config.yaml
hidden_act: "swiglu"
rope_fraction: 1.0
tie_word_embeddings: false
parallel_block: false
optimizer: "soap_variant"
lr_head: 0.00646
max_grad_norm: 0.5
final_lr_fraction: 0.0
max_steps: 7525
Each number is 128 + 32 x the weight over its row's rms, rounded and kept within 0 to 255. Layers, rows and columns count from 0. Numbers have three digits each. The size before them is the row's rms in percent of the matrix's.

# layer 3 MLP up, 704x256, rms 0.195, rows 247-263, columns 128-255
101:137150162184132132072124116137181165158112098134114144180127105117172159070088152179154114154112136130157133102135136148180109138022107115204181089149088177150130176157105185146136110144108100150121157175119144194143147137146133114090075105104028127109145146080151127157168087122111081101118117144178143130157148103090150134156124123094142153115113118124133157096091102124123130134122
110:159122113104110156098161142130093121148157098113082065163134118159125127151141109143156106174063140086105178144063121160126114105130068135121167128046102163118111164124120135088198059083094163088125136099130145115111098097142162123194117125078122137114057150169112087156139103123100134061164145106167156154143148133122137092158193118133094105098143167098195171132096075122120121126120
105:122097168154126085104083202090131094143145098099098125125209148126130078151137120146151126147105107095121135122119120070108098166143107115141140143127138119145046102134076165123138101084142091144103111163106132171119129114151114158158177112127161119092119059084107076148089122129075141015141129135180132182098124129088115124055115067127186150167160102118118127143145051161076072087151
095:135127160147137072111106120098136114106131149161117108187183153151102164171095119094156087157116106096125125127108170135155152132144121110205130171181118082120176113119104129130130133147129095187113111206121095159167110122192140118124102136101130135087082124126138189096123133126159106107135146099098163101150134129127142243163163106173059103141104113193164049130163135132110114164184
099:126153123134140025122136150089144116118053166100150164154159118105173086095082148202159174093178096086176133175161129166084098153149118169153115053185116148092110149121158170073119172096127138153065103175083142129126175142127115115110145151110112131142094097067073149100155173141141109155078129134071177126132159102070170102169119142134160073114096114131112100143098128188112103161143
091:160109170099103109180133130134155141089147079102114114117119158071178116158102143175117101092103125145086181158154114137137158151128025170134127126122123132125128158154149115144126169126060096145185182120094132107127177168153084077146080172101129169142149082146089112143136153067140123076160154146115128124089141113103166151121157129106078180168101138119086123151093128141114135143049
094:153102122214105061120129125128115108091162094105130133131107175106121087126169102133118133129079125137142116102140152126140107089134112095111138129132139115080172126139141073111140141099171150158104131138131115137097179075133184110088166167191121088128167122122129154128105164105146119101164145129149103144126167118143160187168103128135180140135176079148162134156140136087092136158170
098:092084113150176136148115116125123156114125144178069098103187148136119126156151144138075064183134113104134153121174159123129153081175081110083137145139136154091120134124110128149145056059076157125190131156117093124071141101080131146095170134094128126122077110149149189161119125139049158141117188080106138131140126208062090125109139153109136112087188162159111073129113133132093078153150
099:180097095192084122138142156179163204088120109136107088139149113159192151149159176195106109129138147115154120106131143110158155145094177185089118089125111105137126117108143112112160112132169096090149140152107110173090061158159139109112147126104135118145132102114123161112185089142109128134102171119187128171121137178096160120152155163130160103135094170151072174091096165082123130176103
100:132098188155178117135122128149110129183198059149123116158074118122117132064102093138126148108144125092176126115120178134120153132080092141085086124104165143093110104142078105125142114175123134140099134123108100173130103095064124093076073131152170133125087117080129131102137064108125134131153094148110106123141111163106118121098114183152123198157161096180122127090132166138190097128115
100:150091123136115117077160128149130077132149177130186106099079079149177170137097099097155141196141117061098076137125222171107124149115136125088123100128099142165119125105110104100000091164090138083089144073146109175121171157124106142103178184155180141145128156084126163184133066147153144127103119106119119140090132152170152173133171105127099151097164146048144144170124141148144138138135
103:174111135098103114148188192169124136105152143158168115153108087154130081143130145190083133136115160114196208144141132103175111135058100124145102162184098153164132160126094116111177083176135074098120163133089125129111163110155115158077103109097150071114150136137149091160128118130119171148159161128084149128156089164121128074112138055141151172177133133146131102093072140116101072096167
104:109120148077158137132095135104145145159107067024136153090129165130126162157149189129161067056145124105130165181137182079128122075152127127111095078113103166123123157180127096177090097149120097169149176100120107054120133105153118129091166116119095148131148161135160133098166124170138154116093194119057099157102168145145159132150081162094081175164066135124124177138157146122161104188122
097:074108134103144115091114115105151124134109106133101123144127132185182177113121125088120097109184143108127117133100138168185100089112120080084174170130051185109139127085121128139145135141141134159079128108146154064057105076078134081169090152126085168105094134128071106188120033103161115152140120108169176143126099098170120075082179122129176107153067125089121133121170091144193180060086
098:114108165139108114187107168132137182188149055097150097151185113126170182188120152177123113104089152100155140162114129069121110107100083134199107187124077102131172100129155098162150122109128116185141120158108080095201148088124118091129211099152113161091116155141082181094144106145116090119089143141138127144206069107108154128126100100094177116117107199147129067093086164153152140156146
096:091064097160089112152128131173118137101158133119154129063125147067162126117084088133147174136093093102087183150114080140073159158154132130209122126134103082112111147167125128169097046100096152138118138069103145160136149125186153137088111111156123138142165074130129154166106099119118176131110134139112067145119107165183092157102149087073148072137111108174088105070129072214152136102143
101:065076116110120120088095141171192051104151130129113102164116116174196108195149086113056133128114174082137152135121122133141095086110133062109165164158119105127145120091192176157165123108100087117102140135111150149147088116136147202107160150125120128184137163144124124123097120110142112071114169154070169141140086132162106102113103076135072109102128111085135164082090173089096156132099
# layer 3 MLP down (transposed), 704x256, rms 0.182, rows 247-263, columns 128-255
101:199093080124146114087105155156138145182094087170149160122112113125101157118101120168137139097110150114102118164095152092075117111085137138118121088164185123114091128160148126102121144195119114150141124171093074095165151105169235119134125116111065097127098169190137164132117113156162122161179204191137137145135048111133136128141141087144158125102101097127116155157126177138116097129089
101:118138131101126146082157141149097127155166153064118100195113143127028066191110115080105144107094150052186131116158137116103146102096104113168123147143105035129085135165125159114112137136143141126119184137135097095106113132121102103063102159100114137151126148168132175137136204161142154102131208099115094069061126179137180065121122139104177137131146146182113118109143112127130104126175
097:157155175158110132164098076138097135148143150127160132110131139122148135127083113181140100142115124137150062161122124131116135172138130210139088113085152086126114098137142154185060114161111093153147082134151105101172138148082190128113116103150140088158154140135145108129121142120148112182146088119103123118123136168174123104088125103169163134128066197142120149121158152090086063126142
099:110107171118145114118103080146175182119095167167070169142185115093189148154111143144074102112151102130071146112154190161162118078069152106063133139083151158161120192188126121145162139134141090120141046101144066129140125185123142147177127136159108160135082167210101106118157111097169185129043159115116064120140165165086174120155128194149062186072111124145101168130165125117091071161142
101:114149129150100126161126133164156123129059161122079143136144080119104160098062114136128174127127165074149153132107132137133112147092151197094118130093113157127158163087155138114115133174023127122137127137110101172106167108144134136122196189167126070122113102084141141137066153143163105087167150143092194113146125105166121097164140115135118092157132121137142153026148092133184136089112
092:153115173099130149098103129158108175112180190087135148117122143128132128123105153134151061096138126152130074140122179101133101115127139084156108145105086172137097083176170145122138124138101142148150095123134104123139078047117119177147117137160201088137183159117188081134111105094167100157116131153060101149060139162179141152034121138104099133083060123116137116118136142101129138117079
102:124093101140098188128179135169135152145129172154151137172084152103019127137144121158146174137108146143110094129112167135157068148093133080132148128120181141129136109117131147128128085152134131105152136111200103125093138059123166107120153133112139136084099155133143166120102150115192066152169113116124122187108155134115192146201103106109158145156137122116100140132134146119106150151143
101:140083180123158121083143125104132112160072120136146127125117143188133146141097070095163126090136146111136096129172079171113087124131123170087087079135117122087172140135105168150147103113075175144109108146130152135140075083143133166173165139131126176161100131032043122112130055101185131149111116116132173137133140109107112130084043129109169118141177108155101058055126165125179086109112
099:199138074172149168130150152111076145141095158184131109099101087098107093094136077088106153151195080110158114104144155181130170147110097106127149144143145073063134091134108142128100149134108139102118190076157065164099172141146174103167151116086101145127233184164149133112141124102151093094088140211098110085131119106140058143130140078040134112114156110112098106132078104158133103129135
102:150139132088097109113101121160092083142145101136179091066108080084172071152155153083180137105124162102147110124147156131096127232110167178042114172100150128194154100169111107126148177119143148083106152105110115103153159131113133083135142091120124053109111114152112144122060112157105099117132117176169108203163092147086167147157132143128102125166110099117155113118137102168101166142102
100:129160105096210151112144153152134145117143097106115130146157129118131040138105157109094155117151091020102131107111131052156172115093122155180105066121174111109131104074160107075171143116163100093086148117134145126173123117110128111087190121104132075161146073169199138092174136072113148130136148153105170113120131139156197110071176083134114143135126176098124129088052117087124195144121
095:138125143158104135105132158117121145172099057184125143121110107089070080081120143166103164081097111077137154141121151125107162103181097151095115146139119147110091158083089070111135145167150145089118102074092147113104142169171103181141108108107176216119080145146126131083132157137188185111121111117162186188147147139167102138179114103120167071095100063108139151124082117083159109095161
103:068086084094118156130126164093152121089114127115110171140088117119148142161141161119140114164153115127151145119093188126168152079162152114164134077081106159132141117162113115031145113148081111093103109116175131072078120107103094162154166099198140158135142185125131103153168125085170121102088169137156169085098099124067117113116068176127097152117133106106143137125161101085121142120094
101:103192161115089129113122108152175112139106134116155127105136104153108188091160110040149195083161139196105146189103131099170142116191096098153145160127057126108151098136097131145146130116139154162117153092111150153105150092104136134120136082147167179182104132079116129153159112119128174184086146108115193092108123114166116146085124103099130138115123142122142120196091117139114119097208
104:132097132095165110215102196130143163118090155120093073096105090108126076162112127101099107074095133168140097115172152177077136155109129157154145138091125141102144135103174115110092153115159139133128062147143155152147223102084173114087121162119191193175110097098130075130125141186166152059074110140128128186075185137093104204089155146115135161091089170161177134149086121109153111178094
102:109157094176110114127050102150114143130165124123090159127147148025143136166182090118146067087164090135136175086084163127131082129126217092189138128144083182161109128118155147138127070106115082107160127141123184069148134089080136137112114102091163121137127080142099097174151107054071112131149108114107119134121113135161136133072114161124115176154161107128102115134096167174142113094172
099:142085091156105118099129074088093100143099142113130124160187068128126124127193112176154164135158115174070146142104106104115167141082153129160103134101142149102126169143092143113139095140100090131087082180106153133194194139132089165147141114123118110110144144090124174122162131100147122183135149165066090097135123148072171173114146143102083101113132102076097122117150125107112160110134
# layer 3 MLP gate, 704x256, rms 0.196, rows 248-264, columns 128-255
117:131117158109096112154115120120134122072142107140112131123135103134103163166095165117135097116138086110123176157102128137190060077122146173161156111082135173094132162091078173096138149125130147124145164175101143120132119071127148056105124122096159083091147120116146061165131098155127172187123194134154182113175084128155124114141178096063145129119194130113223129137101133082101151148096
110:115164097128143167106096116101149160120088171139131194158140064155100095145111122147147129130137152130141155140063147175087149172093092116083118120145129104083054149085085082115159161120145162125104084141116121127139092134160153162103174196173044092084076152111054122140145084140085101092130120092200144139137120121122134112116163138158141136125213096117156160124127127074126154162110
100:123150100142128135110142095130085144159111147090178151141027255115113154064109147144172114196141107114124108133116075088139134141166118074110064110094103138109071103113097157184142136159164122084134127120140154075111103113149151121091095136147179146117118127159120142148121173114142127115132128146101087147162153170137164173105169143157146146086124147146167146101128168165214168118127
104:143114072159140147123144114070190115129118157131166179107135097183175149123117117101117128123126136140094192127129145100193102077118111120094150148098183089149099061120155124170125094176174175120115188144131132135105133157126146092159186178180099071085109109099168084130012136157154135143094111124169141117056089136173102150123161122095137142160132116151156178146183154079132124170186
099:088137149118124158106119124133101115070121141128117104098125110177103124108119153082123107111156128060132125059011106138145099142118144078117113110181119133121121040151112088130154079159102116151086028107197132122117114095086159164101131085117129115138170117081144117107140033121094107170063128094084094113090115146181118073121074151106137074069132141049151099139147138150102120128089
096:185103128084161136098135117077110174134131099121124157183119154143091138116120120103111163164152105150132135140192124161108132142116114160159160081154140126160157109143135129102106147115087125158113124127100122149127069104165150093118159178192162077111078103188133123094110181165146064077131167147123143185075235165149141141221150135112076107154095130142128129156202190127098156149127
101:139203099100063141087075163092105126115122106069162168152123155092128157134145121151111182074136172178154115110219132102057141103180131113183137121075087081132083155099157149120161169098157134130172149099135160079163133108107131125089096130182080126129111140145142123133138148124054112190168135111182120146152126100182068187142138101124136097145160117161110188117108121156090130140060
099:118089135127119192087092198158121128161086058104154070167106087141167141062140100096130143165125151104089169118134167144156103116110055065104134064101067142140134138196143157137122137154100118114150145119100119173142139175184177158127170121148130080092125114107081079130128116179132127131094143152207124142106142135086130087132151087107174130106143150123120108152143147192173133080117
100:114138119173127108166133140113170101139118116090117144157145130113064134147118145134156140128148121129112158192144090056132073112115154130182158126095163183116135116145182080139129125210118079170102118161162115157172100126118115181108122167126128144192150168147138063091206144110109137192131093106106130050149169140103092109164123102097115173099142133111094171189130136132133113159124
102:130130198136150113165118148134081144118114153078126095112159135134113035163144114095155181105114175171068131139154107113142113174162153162202093129078153119131114074179139172123138135064145143077173137150082164119097138083154133185104107130118175122091145100102106130133121151108105180160177144110131133113139149105109161116064104108161161112138092121193183132111151116181180135128080
105:128161080134149071128102132174086095110098133091119080147123062108153122107121132107086177129146193126059140127203157082134111138108169135121113160140163142087145125085135141132141167136142151144189150170153156076126121115079039143093077150125134201153127144095141085127101149131085104143139181122106074189158068074197132108137162144131122099166139100168138146151129138088075143176165
105:127108161115134140117135138118089179129156155128128078091114096171190123060142049120149126105082085058127126217168132154084132127190179145140179131160130138142114152147164063094144155125188151151153118156076191119068131157120154152141120082106106110073135083107117131085147164115117097164141132172116060121153137148110099131163147088114115093143182102110157121112121119175204116094134
090:078144097176115129095131179117096152147116158131143065141233104130091083154136114157118130165101082102109133196141121146118104121168175097190122057105105127114103127124136144133115131115150151073167146149138127154087180106138186109084118113158123146125156132133134177133191131150185075170115096159061093128090104136158094152156125148193148093139171051124140105103105149117106126094118
100:152133126161125099147140093163113118186174125086140124160155151204149097146143119126149147132140174116082132094142132150136146119108134141076105170122132119157096078139158104072149138089161131142136100159091135169150125075142129081125133127095146120190118131087162178166171149161159047163096114174134109092117114114105093079124137105138054165120151037134168151102110112111086147165111
095:127183159121120102140169089127117112089103077091094153185165111185114151173108155184083092116076144138133092172097165126132122148079097104079179108120188144129144083169112116074164138163183156133120172169074115139116118076109125112184120159127126119088089223185147097120116126141153070085137129100113051136124098115106099136174169130174115088086112165093120153108202123059136138129086
099:117101092060152096125097134197137103136112155081121169184097133156092186107088182105127072111143137123145133120117133082156121126186155108131119106130138149086120141155118132143108110068184127111136109116112134129093070144119146135100151121036163182131123113167081172111119188077110118140160139126173072096090111127114178135074068116089164110135098128136146188159127093090090121152164
097:119129138098155159156121163142100176182106163119160110100094079104104118120108060106193175105206174107130177150159123129172143176087096130116134124153119118155170104160097133155202176127211108149091167129110176153139150144156118174099136126137098150104125072128118118152096111110026140162159100155119098095096157152128129097142063095188094122129101138167115070158115109133162054160135